config = dict(
    hidden_size=128,
    vocab_size=636,
    optimizer='muon_variant',
    beta1=0.95,
)
Each number is 128 + 24 x the weight over the matrix's rms, rounded and kept within 0 to 255. Layers, rows and columns count from 0. Numbers have three digits each.

# v: layer 3 attention value, 256x128, rms 0.299, rows 88-108, columns 0-127
# o: layer 3 attention output (transposed), 256x128, rms 0.191, rows 88-107, columns 0-127
# q: layer 3 attention query, 256x128, rms 0.275, rows 96-127, columns 0-127
# k: layer 3 attention key, 256x128, rms 0.254, rows 96-127, columns 0-127
v88:129092137145098163121169137114175151110141139124148112112136081103127096144145141206138124124101162111161101106121125164157116115163109126134073140128140108143175130164129116147151151119119145124133118139111110123133131161098113190114116177136160102130097083089167084114111070131154111151067114121148123126152135101142143137137092141085103159096135120143112088077142105138118132078111
o88:129138140139096160154119127101137137102126133131117108123119123138047155165134113148141140136172165117132078143110129092144160088123122113113122121058138167149122125159120123155131106144104114142122073184121132086124130129123159141112126139149139192143119103155131119129141169151134104047145129111138121130140097158107105131126082108123134150139101158128152143135138121150151095106093
v89:115101154110104103145158145131148125181153154084125106130143136080154130144112122086125155110148140127145132152145099116098136125127141160146126127136117158097133131110147105178113129118172113170156128127099130117125172156170145135095143151131115096100119138101168137095132148128176122123133141073146172102127141141146111160144111173117109099112168174092113115131151140129162113103103
o89:104145129150101129119103162133137100193123064090114108129100134147141106108131098126101116123121100127158104128131122084099142153156186149139117102140101104108126129132145133119163152121113134119162149142128076131115095083134113128088140161100088133103104161118142155087133109155135144119121111148090137191120138125118137151124107108125115141078121181147144119123180119107123101125116
v90:126112139129145109097149142120113119086124125140103061124103129147136107127135134112085061131089142119155148100117117128094138131140130124133133136139163110107140096139124148113098136077110125140122130089174147152121151211175115135158099130127164135140096122136191112091122160152190143128167147115128091120136146105113133151114125087113140114130120146133113132100130121148147114129149
o90:117182140150090144115134129095122101094140157140110145119148158155117141088138110129148132144157070125122154127115089172155108181144139161147097118099111124131168096174132172148153118134121099108119098109115123126118106114122156092103172125116110123117137066150117150118133118118132110152120111134135087148131069168103154115112105087124150117101078146086141113147126146127132189105123
v91:159149123131145128096125107070147148115134133119176073139177155081143114111112110130114161124113109122122109118087157114097134119067154117147125114092121092107107139151134128153093125110146114142120138120114126137150129125160170131148080101147139154106131144136087099143138110105120113178119147165146137105151102165176104147141112125134141159099136126154142148105133127113116098167151
o91:115134125147101123125103112122121108113127171147156194117166124131155130125111091145182131066166107105108160084134093108131114124117157138116166146113167123112137159133119134131133143112165143133121146129094115128140137094115143123152135142151126123149066143150129142094124155126158147099183117159088121092159127141136120159096101127074089149119114115111132161129134124166147148100159
v92:132112143098145173119139128172117133117112157112116125139146157163129116152129167124106126173144116186191115131139148138120142135110116130107140112106123143111090104170157139131122150143149127132159131174174130120164115153158100114107117132178102186154173144122105100103125107139133161130106124175129135082110122161113135123139139122135149130131134123093141124122125110145149123099087
o92:128130109119157113098153144100124135129140092117106116103138145111096121082110143097100129111165161067154143148113104103103133115125143061117142118163147078112068091166140128116091155111137122107145100134132097094152129101122138106128102090132141128130103147154110126104127116168115145124114139157122110139104173133137136102123136091144137106122171094121104154131130139092162196106132
v93:139107140139142156124091093142133145162128126147138101139163106108089102126127159133147157098153154151099129094108096083087173154131174128175086116107130136135106131103113106141121117099130115121140115098102129114130155105127138160121141159146124118118132103139110133129113147112106157125114159104079104088117117088102143105109114137097129100152090134146145153116134127095107147128100
o93:140142097147101154139143154103120162111142141117152137096138169111141109083107170125142123100136138157132134123153095104113120138139101144154138135143102100147137168115138128127115103082110112155161129155115092126133089111123129123134116124100162103080127172126148102115139147157130161147131120113132139157157126127073122140124180095162132135180102114115115112121095133161094105104127
v94:091133193126124111133152106167107125126168089135139144123137106145164133144084102145119156128143107138137138095107129116145176117143174129135109144135139126105123117138136134119168099139106117165100148115108142125095135128133101128131155171112178108120110127186153145112100110134116088106140126054155091157151169128131149142132146186122124153128136103174124118152109136145165149124085
o94:110087115156122115178148172115147115117174153146167140153138214084135107097145186107115109118125129145121123153153121168118114138164114126094138127128186116089152128134139077136107113156159101080097148157124124126174116120095104121153096124122122158107149112117129136146144129141095133180136142076146143089125113156084139130150113170138107102111119192136116082102151118115180121097122
v95:102114125159114171120151149063109139103114159100138122147107102148140123135114128086124141132124155173111143157149139162116099114159133173095123095111130135112097098131099104142113133103154140108138115101134123110146138065126095153134189128125116129118136137133134147121122116064161114077105169156177145138136110147155122145150102118092099126158113121090142137113142176126146170146115
o95:120136140117104135122138134174122087198104112085108161109162130161149093095080096104122114160112121153172144130099103163119081085113135113109149129067100119092130109175145128159145118119123133116120125139147100136162144144143104147088092129113115104116135146086128148180165065089145142113092143145166116115104173111137150144160128122089135108140101081137155155119140146128127078129133
q96:147148106093144136173139099135119137138116134108158128112104131124101107132133159090126131126116130110129142154148117090129105149135141110132125104122102149119135115158096133129152139166129133103095113132110097159097117154105076121118112115119150106146132131115099156137091130152178143124138101141092143133148129125109126120137121119121145110098167097113114093139123150133083140128150
k96:137138157083128119118131132139155136133126099121101137121120118094136183113127126103115091113178157134127114152165093153149140113097119085120095110115134125139142149158139147112139152131146117148143129115164082138183126113102121120107115138086149139085099157122173101119121141146130159128125141117114106132117119140119116125156128134167137162132108111130115119140105163103124097164097
q97:135112127105134143144103146140124140110128096132122125154128111100122126103167126147119102151120110149123111098160167126132120126104111125129138128115119112133119129139100116107113114134120124149111133111116159143149107128129135146141115144106152174125146126107112154113137117149112161096121131113104136111115118120128141114143135150119135145115146133122121105111164114136120100159154
k97:112164148128133095146111139139145140134080133115179170142139135125123131121150170153120138120108128125120138131131117076121111133134146105117158137150115128153096147093066107115134100109097156084075112125125129092123143155116148113145134067126103070164158126152170106166121126138097157130129073130126144117135132138100134102124133126141122139103128155108106130146178168141122121084129
q98:151146134156136069143097127136132150116142125149142109127099127121149132130135138142103131154159151131131145130121127114140119096116133128134169131112132115143140152147150152135130150133127138134112132110131099110157152131144131134136117145126111144123143141147134151163161111140129110089113100125109150138140136144143129113125123119151116114110124141136126146117107117127113127117158
k98:126158078120104147146090163110072095094116152162128144137105137143120187158134112149135147102133097134137158128174140121109131135126140146125111125113086145126181192096160089166104133076122107135138131121086146125102111123130142135145103099150147120105160091145137107083146110136130105141116097106123140131120137126134133126177112124117125155097087141128139147143123143140153140084119
q99:115116093103118128120151129131136106143130141109120133076124125138143130126147160108140122108110123144111107135147126151108130101120118151124136120151123134109102150145115112088106089158104127122140168126131134137126086126118113107083134129098110120154140145091139134115126111118118132136150147101140124101127146151116125123103101123106124138110151126155166107126167144121157139120131
k99:130149126146125126099088125137120143160152149094056091123161146109145069110143127090144098091141128128109125152126123115143136093145135114115113117152148122115132111121159163122121141106155114123147098130139110132135145142102159128123139161077150115112109137102127156104071141091130135103127140116136111165144103145140125169108120125127089170161111101137118121154126158133124103153168
q100:164128157158129126123116138098154115117132143126138143191145121147117145130129116154118150123111161133128132123154166142151127140123109103139118146105104126120137102109146129146120141122146123140139099134144148150101137132125162134127105131166146126111104107102148126108152132121114150101128118132121134116108134143144142127121144099124127142141146135087132119154128111136119114141117
k100:147115129115102128134113129130139117114114120140143135162125154130099106169104122151118124138126122117122088128163093139155121140153138146145127087135167120094121141137091121153130105132101139113140150118156114138126124115132150115123099121118120119100122105093128140133127116156165130141130121105094126102113099135142115142135140104127158117132093128121124116143132132121133114112106
q101:109147107107148122125098158135185133148103144097124175097161131134146143127156105103145131163126139137180121112118135147185146152125106165124139108156160109137146125132162109154126138095132160165143095110141140133118092124149126141138160112117138091116105120124129173125094096111166113115106160092127150131127095141099134082144150139068149104113132141115095137131119097163127103091127
k101:160164134100171093093142155143121139131092159101125142145141103152123127102173125112099116125133071098159091098166134113105155120122157102122116117172110112123134089135089158114162151157133150114135128089119118097105135148177121128141127139130170142124151108093096145182126122118103123113105139147141109167119161127095106120095159150103110126152124119112120087144101137117148104110150
q102:087119169173164108130103124089136150090111121134114170087103139100124170176103128120112138131112156119106109139128107119085138121107139163112158187122140097142143126136119117075135113111126129082140162124187141121151161155128165139145110118167118115142209162141143106112150144111116123121141147149109106124110158132115147141120124111124170165134136135108122110149156124148106154089139
k102:108117121130096117163131138135103134140101111138170130096108129125110136135070115100134166152130165100095129141132135140150081128141142127102140189102103111116104145094102146140144139122113082129114168150148146187128095156121119120160154172145121127116113097110141137162115109097134107112157135116146129173129123156063140149140144171124089090148130107078090091108107104116136135141145
q103:103128141105171171123107117122153145117122139144110083109124113119095122140114087096136157093139119128172133124127122120144153119160085113129154157137109091099112150084172141111098170120157120121115126156111149088098132128124113141121137147087112089094126127137129135133149135114115125146141186154151132110177162078105140108159105078098148109145126168125140142162123131152109108124074
k103:102145134115156136161143159120164125177134167149122120141107109133121114200123176092137105152114097103146122148112114176096168113108158100149145104102143168148127125135135133101176152089104123139129131139140076151142128119146102117087118080172119119136114196136120135109124153156116153097117110124126136121113150145128142125100075196120173137129153076141140147128129109120118129158123
q104:133156135098136123131139163126148140112163064133143139144128129127138154092135084156121111123120137116107127104182177113152175113148104159137155143123120093152130157150123115171099145136117132157135109128140162086152135166141151154128097136158162163064143122157127149134152129138109120131164124172136118138145122124162132156148143118122115147100111142165165116104126152132118121139168
k104:159121121150140139102143122128150107123137105100171104126107169163126173110137167117115102144136137145133055150095118096166149152112182106113091133100134157114121088168139102087145132143145148140144140076148123116110133164124075076104149168092130128143129157145107128142140098107134121157126089128141111173181151132154128135077136159074090137164111149173125113118154152162162145162162
q105:127122097126124168094090128094149110133130157147072119131146117115136098099120129126141132108117116145133157115108094142100137120109143149131093121139175132114097070072141105099115151157103123138125170160105113142112119112143112126127148160107126104136122132111107126115130104127144156176156162108115086129102115124111110083114098091150108133082127153126115131173149142106148101128116
k105:138134161123139131123141124161156128123128102109143100107184103072156123133135135114110073126135106141122138106141133120113133103096125156077123096150122089180101092099144146092104162120125145110109138130146149145139119153127088107104094169096138131151102135115098107101128131129143145136120133139160093127116152102133128137121111147130138143132099121126092128124131147093142125108149
q106:149114120112136162143100139137134130141115120134100142144110138126157099122131100143147126102108131104113129130148121110147121172131093118145124120111135159149133123110139138156115149137132139126154135132109144117167152114130117130119156129151123129106127113142121137121107101110141134126153126121093119131131149123162123096125128124120109158126119144129123090131164146108149118129153
k106:114157130157132095178137103117114152155104113127139129137094091142114122114133150122127112114136147159133096139107082109145136092101119164117144139136149136131148153127135094118139152146121107109114128130115096144106116173154117074120137133121135136139152126099129125124144158092111134143126099131155129137133171096158133154143161154108073139117143127137119118160132089129153121089120
q107:130099115125150133133120136162099140142125135114114151145145115122140129121121152135135112145152120123130135120116084122134124165096139117139107128128138153110144115152116111151145113122115109130150097142122136097120148113125099132110158157134120124113115125109096141141130109127157128162122136126134128162145127115115143124146105147144136134115135108136123113130143140134136124136127
k107:132136117179137080180144103139143135116110116119151144140115122148125119093121150120145122125138141103145111129107085115132108129114126144141138124128121149109064113117144112136150138150097135153115133098145117085105099138166132149125122082122132124135126105131128138113125147102160105153140120134131124119110193102122149123122136168140139155104141103126137148121114113155130124115125
q108:098127131107098151114106144133102114151127128135115154111150136119112124144119131124152124136134102143128131146122108142115124124122135127129097145139143133120120119109139102130121121129110116123132117166136129136101137113144095133106149144099114135130106138115108109125106121118130158141140159112144122134139120121135148110109121144113132127120123142147108139140155128136113131125130
k108:145105202136149117100127109141141134148135126103117124161136128099129086107088115086160074159145167145150091110143164139139142141084099120092090136107162130123121111128146157116106174135140129154143137127154111168108126138130114114117133140131111143126122137118063081150108088117146139116161147119132089145158158117121114158097115125132108126142138114126135140153128130128137147152140
q109:121169113132112115065173127144119120136095134072130080152142102097113176170128150135162127148144115146057137139114139118159114091116126157151154106103098143169177146079124150133117106141141139093130093116112098118092138098125114165132134185093134107125109144120115097156158136154144086137115146144096139134088140159129136134098102107145132148119090104147145081112124154122108118170126
k109:083092095096115115146110115104124111123158110150109106165171112102085145060134138097179183125143140089090114137114160078143147127094146110140105110128128106127115164132093113129124161094113117138116152164090133101132113151147135137121157111182094149129122130123127132128124154095116145111100102156153110121142167109170128123102142120128110151135100111137107153127123088134125104128114
q110:153143162117154125158122100073129126157138145099147142123166099122180101053176128119095113108106123166164142080132174158093127144096118105116129115114133157109144129118091141108110095093126150079176121104151154122093154129115122168135133145111123108083116129120128150087154090084132104131143100119101142099143124126125128125117122164105141126144097116123112115140131134145155138110137
k110:109156112147142122059119178174101127155163092154141136123136093163138146070146156122114151109095110114159133132126100158078110094166144094125119111169104168135101164137150131168143143196127102114117142133143140105083113163160120153163177098103085114113130083122174131155154116134164139191131097092178166131105139093150107099102099118124126145100138098116141170153146133104164123097147
q111:101177110073127137114090172148120145137150145150175168110152180117176131107120153136104122108136127147140129138160114177103127151121129147130144141126151090121163086113110135128133124175128146118112124143173091102103140139123142146149118116102123173113111110128142126075111134128120099113108116112082091156146106140053098081092117133111121093124124085144162096098152065094142156126094
k111:137156128148134135121150097113101141151114150137145156096133142158145174132080152108172124131172109165133128116153153131103106137125144134165148147125140138143114152066140133149136120127165151080078137124113177107120129180127121106140161124098121163125115124137123138069123084120169140156118137139158138147094116103123127169119119104136118138133120173112136122128061148118114136075160
q112:142128171138110108125121167131148129127085124124170091145139084079148116160146124137154153122086145136095089101123170098094120151130142138112129113159133085102108118105139130115138141177148126154120149140129106126144130156136093117126156124105127124149126137113077134143105098164109132144133190122063151150166106127129104096138136092161137106101100166105143090205154114116106095136109
k112:103146123160093140100124105116100158154112080135090145099141162125104127106141091141138110132150149116152126192147099131137174150110147134122101166136137151158172115134128130103136147103104152157147104140133177133146113094094152095107143121145091133081093138123176120132092106133109113163137089155091113106150152113151138122132132114164125111098146106117077130155092128105159101100121
q113:144102146124136148126089134147122104127119130094164112127130156096070116145094139109123140127134144130168047081149106141100178134113109132148116139132142137062123127095158125121099149184105133179166120140128076138109113129112110114139164119115118126175133108087151137130174089152131150146142124155074113116151174093127069112103121143126088131123121156130115114150120086169152107168108
k113:137126146158098160111126095155123134097124138117135126151130114119110126109136099121137091148163151162154129102160158149106104166099141165142114148132141121161101119139138087121152109136076113134088119128143161136131146098145099128146180134101131114093132121141136136110138080136083129094086135122152096166108116102151180143127123150113087128143112166113144139109131120155137107136149
q114:113075144117115100133115166114128155131155102133125107134128152092122125101159106154121142112148164103146148108112142128125139084139099143110101160145148136115120112122190172104160145089131108102147102112154141100139092124124141151114144092091121120108126172120161128152100136120161101122105082107134126111133156041127125124090150121111155196140097145121094115145128094161151102147084
k114:109133138113133130147104090079123113118051139109130125113155131127092140110098137138121086164132137151171134108173160154172127124135142067103116138163187166168095129166096106146131128116128146148115150099125133163138089165087141130142130120136141217116121115113153124155129130141137135140134157115099148108091106208136108159135145171165129147130105164114143134173114136119111096164114
q115:116100089133201126125099122109133146155104129150120130095147133132121098120181107124116145110153077122168145159124133097108121094168102153137118110109113094135075145143150080148096097178149133106117143113145116062164132145102126158180174091136167125104151112108082158134132097098181124104113115103147151137164114120106106123128101123089114114172146101107135154134145133201144123109134
k115:156128096128140106152134095065124140104144162100141143089126121117123174132139168126165175099136144095123149117144095146134155116104108107104167161144141124143154121119141172127137158172134111109103157111136110123125119124137139133113146107143116118099119103096123187154123116117169116118133100106139125130118139136113191118105157130142132137142107144141137115121127139078094089108147
q116:152134122179097138133137138163092123151157142103129111140121087115095114194103101104143166077148092144100101177135100145164149144142153048130160099144107144152090156107119074102143111134097108155155146118113151138106113098179117142101129170143117143137092130127180093159097119141121103084142120130116089129125083132123068157117127129106109120143138124154123170137113145114135091120106
k116:104156195131107090169090115074139117132080148169084136149084119131134111072100108129091120115142136149135103110135128128096132167100135159124132119123141131099123105147143117090122098104134082116145153125138138094108142128113077085208115145122123155170155134149096138111133150172144135113115157082107163118095091116113141121159110103190147111123144158095114100185120123130145113157110
q117:182127159117091124148128082118097173091178143145164149134102108106115147092113148137108140144088094167149134119123214126122104114111127086069113121129200173159141138141144182148116130107150133108130156131168115120117107136139140141164113143114169123116094165128158130144147139171142121112088149081149084130151112107116076164128157115085127117111160084128125077145121128083108132082118
k117:106163127122150097106112123144110077158102127141159113123117142160137144123120151128105084102144099105127111134102145151113147114152112120145141158120123130088128128174147085123112119147148125159141132159145134109143139130089116107100138138120106122102134111113148125109125133149157131139107174103116128122108136101119158180173129152150101171100134138089203115108111123103135190116142
q118:138146147120134150114137099135121107123167154128140132137105180126138128085137165161080121099162133138115104114163135144125132144124104155163139093175108088156129131102166127161127152111118164156186092084149106153110155119094152137080115107195079118119099133200108088106158197163145134148123129138132092156090128118176141150118153138156129101152175106183152128100116118137096156118135
k118:122123174081100099116157156142093121113145138143146120145140151142124127127181128134146152114098139148112103150132100159133129151120110101151163147161143145104135182073122126102110139103113139151134151116144193121100144093156085158147148112119115147123197126135111117122140151104125163116140138146136098161183140119133117089144187145147156126111098147107154092169103108130135129158133
q119:094138116112140137122155137073172144131070101107112130127079134158133110187142143145166134164174113156154123117117149144133121109088101160147128135098132122136094141089093130168172176098177123151102076126123132108116086178123120181112094119102158137157121115094069135147113113106162157190091138103127147124171140114123152147116136167090098183132148155135130114168089152146142131123060
k119:158124143103148113133157127096108124123140111108117083144175161200096150114106089152183142118133166148153129120119122124141162106159108121115136104114143144121114141117156143090100102137115155116126080171073093131137131055137127092142136161089178096169072142129127177108158122082145107088120125150120131144117091122173133105109150123152167123141072137131128139138090086155168160129138
q120:134114069126131177045147133093087138179141099158103144079109128131127130140116148142110118113168090164119106118111062129107144092175105128171106108124105092124114118168147091162118136095099124127162161140106166164131125060157108101134146157122141107120111114112147119108107109088140114108129178106128117106137140104127147125132145114131177144155082126140118157135128127113135126090145
k120:125177145122116171107127159093136151144089134120132084148174095124112132122133126075119075102158172082141171114124105101153103134109084117139113125149122165132132129140130111128128142129113131108149122133125157142170132119100113139116133121106116119092115119143139123147152136197111111096145158088127155161105105112153156108113137105102141165128116116157142083101063135137130131086102
q121:137119082144143149164123169116160124123191131157130159104152113163149126109118174130137153132095124131151170124115148121081125127138139150152097150123132130135113141144142145121107119116165114137128156083175094106128158125095123101105067170135141124158129127135138146152066153142145105097132101172103086105086152149123148091109206142149101062138150125126113187131103152123144088122149
k121:149099137115177143102099169169093048125116116116134157167138122130157118155171075116126104122125125094140116126164141158132139136152128125121147137119161130140117180105099128140071115112148122123146152139147109124128153127184127150082126102151149101153159124092109124118105112146161142143108142133113112151091118085082109141165154121115115166134133118147092161099127154131130119167157
q122:109116147121134092164179125148133067160103129134166157103129144087146148159117113095124144089167079117138130136173176093148137100184138162105126163127111133155164137084134158163129153113128124140110113163155134172163107158139102134086189110167124161143200129196152128084168079121140127113148161108134062090133163131133153129119157123074122118099116152095144133127140113077148156156138
k122:134149158118149136114169087053130145106141081124162103129131170116144153112149165114121099132105158132146154071093090122129138126129163122078130151172130153102126133150128159110156127128124169105132082144133149118153154098076146163190145118139088102105127169149131110161141095141144125078120155189125148142119122166162135083153051131130119115122103112078125121085112115095120113134158
q123:090133109101121137142072152128112212136115147132161130095148107157074067097153119105129135109159165117193122162123149113152124104157165097152110129066143077102104124135164124118120157103076156155115149173127133126143118173074127132137135102091143136121163135113100177186168085136081153143123172167185117109161114146114122105079132129105179091107104187115134127150172125148151104156068
k123:121149134116140159121099094144131115113156088144108097094157117156151165134114161119114079175176096128118169166132162101092145061106134139139116146135154121135174128104128147096149125161168073096100119131129087180141149108126111099110139151126151156107097188183150169135087122117129157141081162102083150137112126131126152076171096101155136135112175143120141125123097130096174125126136
q124:110162087116078138146115161088153125134113132153096142140167144152109097156107117139076129089137094171174138143132107070082122183165091128096112150151081126156144126149119092103144082224122110101100109141156122125165104112123072104128106146102073144149150092116142136162192118092121119143139175191091078111176094084097117120158131100115149117170135166116143103154150134095137122110132
k124:100128111132099118153155114128136172121108140151113144117119094112104167179129143091127090146162129153080132081141139131092152118130097163117114121113089085153140123147159121128141143134099127117165099125106122134135118111095167160142129158113146129165181109133157126121116118116143111120106148090174103108123112125081160162128098144126158127170167111170139143137157103100091132114081
q125:111148090128099137113109087111142137145120126135110133140145133136129111095112144095086129108117168104138126112135112135109145127139147144167163104131147123115139109110151126128138114134115120103115104120152144104139193164119109085131130120146142110139136092129150133130144127182118121109106145112113142120139135127114174154150193190102121118128138135098107127153126190141124130162124
k125:156124120152149169104127156143119128085132120094147084072146100150075118110164114088082150124114153107162126119125098116117118169080149111110080123107149136093098135192116187122152129140121129116121138144121166163153083126134152105144111152100108083134157155128088149115112118123126114130151090103141152142131115129103133102089130125100146125096097148133154162116137131153147139123137
q126:149156099118111065163103080149119091155147148142127103102135119154115126110093156116074117160113091133117109151139157127161131138181184150185128116082140143118166120120084083118065129146117211165110102066095092119118073186101118140151127166159091114138164142146113150152214130114137181163142156114178156121129148159159113139141097158137141192112174134105136113122148127129168102079128
k126:163134129108110176090086122148095120124123105100093173139128148128115107154107136119115138085183110147096121129154098147118159101178127115141106089144145089139069115126116146101137130126150182120140158116139137149117121120143137157144095096162129144063127175144105144075080132115113151125120109150138133134157122173099076080159134159123108065110142140108153139159179130117146107137175
q127:177099168184143100133137100153087126133114108130148102092106157142143113110107131122169103160115143112142128158111143098214178115109134039108113138112117144107135092138081146133143147139167119139137127192119083134134156120145136149132101149164147160104125134179125109134102155090102117112092077155104114158082120183145117184134133109119152142145127163113134125179176120091088106094135
k127:109106116071136113109063133102132161133166131099129137136078133128117106101140126105100115122149134141165140111115139123137143110111100122121145106113104128173119122141162167137154129109113121146152166133147118114100102128102127118107098153115099159104188061132131100098132064142109133154081124156135141139141095087138196129157146127166091150115130111093128142104165161079163127130108
v96:148145149129157140122111140167110137167109129158152120145138108143100146116159167110118126113099104116129154144153125130121109166156118125118086118164162129118140121156150081106132130098110108096154134120099151135132120087077166178094153163125097146132112133135129153129128160116146143143108138136126147138148111111141111157155102130134114110105146135068138121134193123173124126138107
o96:156122171117135149174131137133124161126154118133123176123111112101137114087117149145152128123122132122143136154125115163129079118135138119151181161134141127127151100060126155103096087074119117118108114114150128100174126146111083118129152124088145133124134103106159122097151152101148108131131162145154112123122124145123174158125109122112127108155118122162098126125096068159091126148179
v97:109177113161130091147100111101135150186125126140100074156140079119157136141147142077134137153154123120126134080125110133107130144093112109149118144123120110114126129103076090122105119145136144122126126092137082100116134155105107138141148153120107141110147139068106108122134131092119116157117118143131156114142086151122121096123155098100142168149092098142171182121119159163145104121134
o97:160129173122155091133111133129125072143093134123116197153195098126150153121111145166125117161093105125144102134094160138127131142132117133136192083146173128163145124143125127183111093100161082126122122108153121097099124149108107161166111082129107137132150130066125094120105165127152135156095099117144109123150120153112100147141119156137144142143114110120144159153142127123143140118120
v98:115103095184126146115131158141100113172111121110126110139093121126120114132099142136113163147089144172107154152125139206135138150147085154171165127144125145125158138084089165192125123130063097105137103131107117134107124131122146160110107116152154156165119147139115104149104171177107125141142172130110152103163098126169148122109141120138198148128172111139124083114154129096092129135140
o98:094158170127149113138122114148090135119155141130142140112127158102104129113135120114154153123085150136132171137137125145163137135106128139099174147112163117081111075139157133106120154150137165110132139102179139158115167066135153147116145091142139136130110132107113091122120132113132138101112109102114090106145124116075140133109098147120096084134148103139108120105145133128131124118146
v99:092146186133120143127139144122128109161144132165127151154107143115145128108154142132110088169092118149102154089163187110129141068150140147126134100144108131139109122158160146112111137107055120099128133156114104173169131110090129092137097118122163065196103169069155128101139176133165160136110165104129109151140157146081115087148158115094133108151100110142129140142064163112159120102114
o99:181129064155078155136102143151125152083113070150142122125119152121166114157120115146160121149149161110165156119134134147136133169133142110138159158086119103173126134144151104129140125132087127129124115121119124107087140139142134114109126109163096122085123100122166132124095095148094136126118100143123149090121138117124166088146111135136165126139133154141130117140144156110144093116105
v100:114137094183154109130119120107118150147123129124107158129160140144131131127119119145171146152132132093103120105107123094141143123141088118093118139115112102121118137088091140166120159102119094124129112146161115128147087132162116136149094099127138114092102136103102167135156138127085114119141086139127096129105094147091136086194136121138114146132105116107152162109127152099140131123156
o100:106126146152168128117186137105117077122149134137107173154110137111171129124098118093108123112080127131150131112083149130164123113114110124136136119139134150091114124173166129130109121104127139149151107151116142122109188105146136116173132141092144134121116101132147139098106136148122081119121121114121151118071122130115108134146145133134155157149153111105126137143147138115134100148108
v101:137115159151127137107121136144181078167121141115144147104125126158108109047113139105115145133142120142112156119145136074102179139134089129121118135153117125128100131127122121154071142148167119146147117162115088097146062128130127137132118095134091115156127101119154156108152135154098160157157101163108184134100150104099143114120113161145132146139096085140117119154107171116158079131141
o101:134095143102086148134126149111153108145112143113125121145142149129117112152130110132160136148116165140124087145110144174168117108121144104148185115106135075128126140136162109133103140102114073111130124120114140139173125120138140082110137187110120106138081127150106156112111129121052131130123157156156094161139116132092076109177167141126119138115106113125136186146123163116149163115096
v102:122141109162093084159122116137108128103138107115103095092152113124118110165132113121129081137134131099147177100118143162138129138112154128132166117131087135131142156131121119131160153127092128127109143130159128115111152153137126158120064159156118106128185166176133127105120138098140143120100129105187168124143092128154143087142148137137131144100134147139156136179128134137126097080153
o102:104128079090181085097128114143134138117092110097148133105140113137103077124141139129133153107131161121086112111115070164184147135127125128197120137103134176120172126173094149130134129097099155131104130135105109109117154113126127136114152103109131120132082145105145095130103157100106128123124113112082145145131113139107120143160172141113133142092159101070132123120118158136132193119145
v103:153055132094078074184147131083067103117147105121181110136163125134134123120123094152131133143144139091114151139112114078135160151146084128129130108097121124148133147136104119104132125125072168181171128111102073115103146115157175156135119153124123088130108156088154132137116119129132156122150110147128161152134130147112135090172079116114124116125151122104142169105112119097115124145158
o103:118167139108102161164138119159141141107127118148122114093120095144100126108121144103143141115105128109142126106112161087173159102090140156126139141125100101170095106100139124139120059152133139131148146131084134136156107129139140114133116144144112120091108108108147109148097124135119109108125095117135148140150114184122090150098123129098162111186128113117126127135123126077174141135102
v104:138101134106077150138161137178126113131156082120132116156091181129118141113110103111179156080134118177158125151128135137128165137107163124119153155113163189109136127105115159169137137117104139124111084145153121138167113087100110137114099159102166128145182124139123105167141178148108120139112188108131134132082123117143165114126156113118178070139120167128146143135181145121166128096133
o104:133135159115107104123100135124125069137110143083166124114126125145109120105125152120132117109125165121106114162151141109151171111098179108150176082140093090108152170134110136157106119143116185127138089114125121128121086138094126095150153159158143152182129124126130174157117113096137169096154100157137135094132108192131099140149112127117141146125137143160154109111170132135151129175151
v105:114135154122121128164141149154147130142143105142172142122106092137025108104105161137116140150127101127143123136101106094148145105156130181148091184168092134083150161109118167162136138120124126106129147174123164113121122152116106101174128084086152134173108135140142159146147173102138124118122135168105112130148149148136141142170134121132127122090143115163096128142137141114118157189099
o105:132088120135137151130117121109144132115096112122088142166142141141158077122130151146161178149125086131157119127155151136163123131125121117096120120095129115086116138151146138092133123130122097152159161127157117122097072169136123112126143123088136130097158128126125144124089131124157146129135154150138145141178099143131142129107064152159142108151110110122132146144144069113147113144110
v106:172135096159142106138168138109133154140107105119089095142135128133130114122143173084117085128157125113126146114149166154126151145134114178116134102119126147096146140101120153152097162095131101154117080108157135139123137139097075158132104126135114110089105121146171144142141116114125118142131114140133096150134110156111105125118104132120115145122165141129153099165160137096114143096116
o106:109124117147156142122168137107123149146134106146126088089171094152107125120130122128127140129126116120148111166140123111074137087147130111151118104153131150111134111096159107100143111134113145110093163164123104068122073104119133125156139109113157098119074138118117070157169126145117142122096134129082151080102058105153146153109144102122095117150114104127100129111089154099122098139150
v107:135137122096086130138104109172115148120136089102112092102101134100132130088199119096155108153151144086149144145159122179106121121116124160137110141129113146124120137113122116134123097163068134125140086089125152147142145150134139094131143125153121132103140104125124119175168121136117101142142130152108118121163146148165146133140129108134114131185112095084119147094149093182152127156136
o107:137137120134091097148148119128137102137180112120085136132173126118116098114133156143154120117137132145119123184105132121119137088112124111124165125138120156102152133069077141093154122113147154138136108152162108153141106139174138159107134104134119082142131134144131120074128175135130129133134093117117104099132126157149144139113130109141110142132156137126150115164118133135134117150150
v108:161150087148098127122156129169109115130128158130140130167129124144092136108147160130135072152108168112164165148148127120127147142150129113129139117136147169130149113137178111068104146136133140117170178162130189111154117103084149095158137134117107064137127142142091127166162136100134136075066129119166165128099099144099124122110152133127152095136173107095150115119114122143148101125094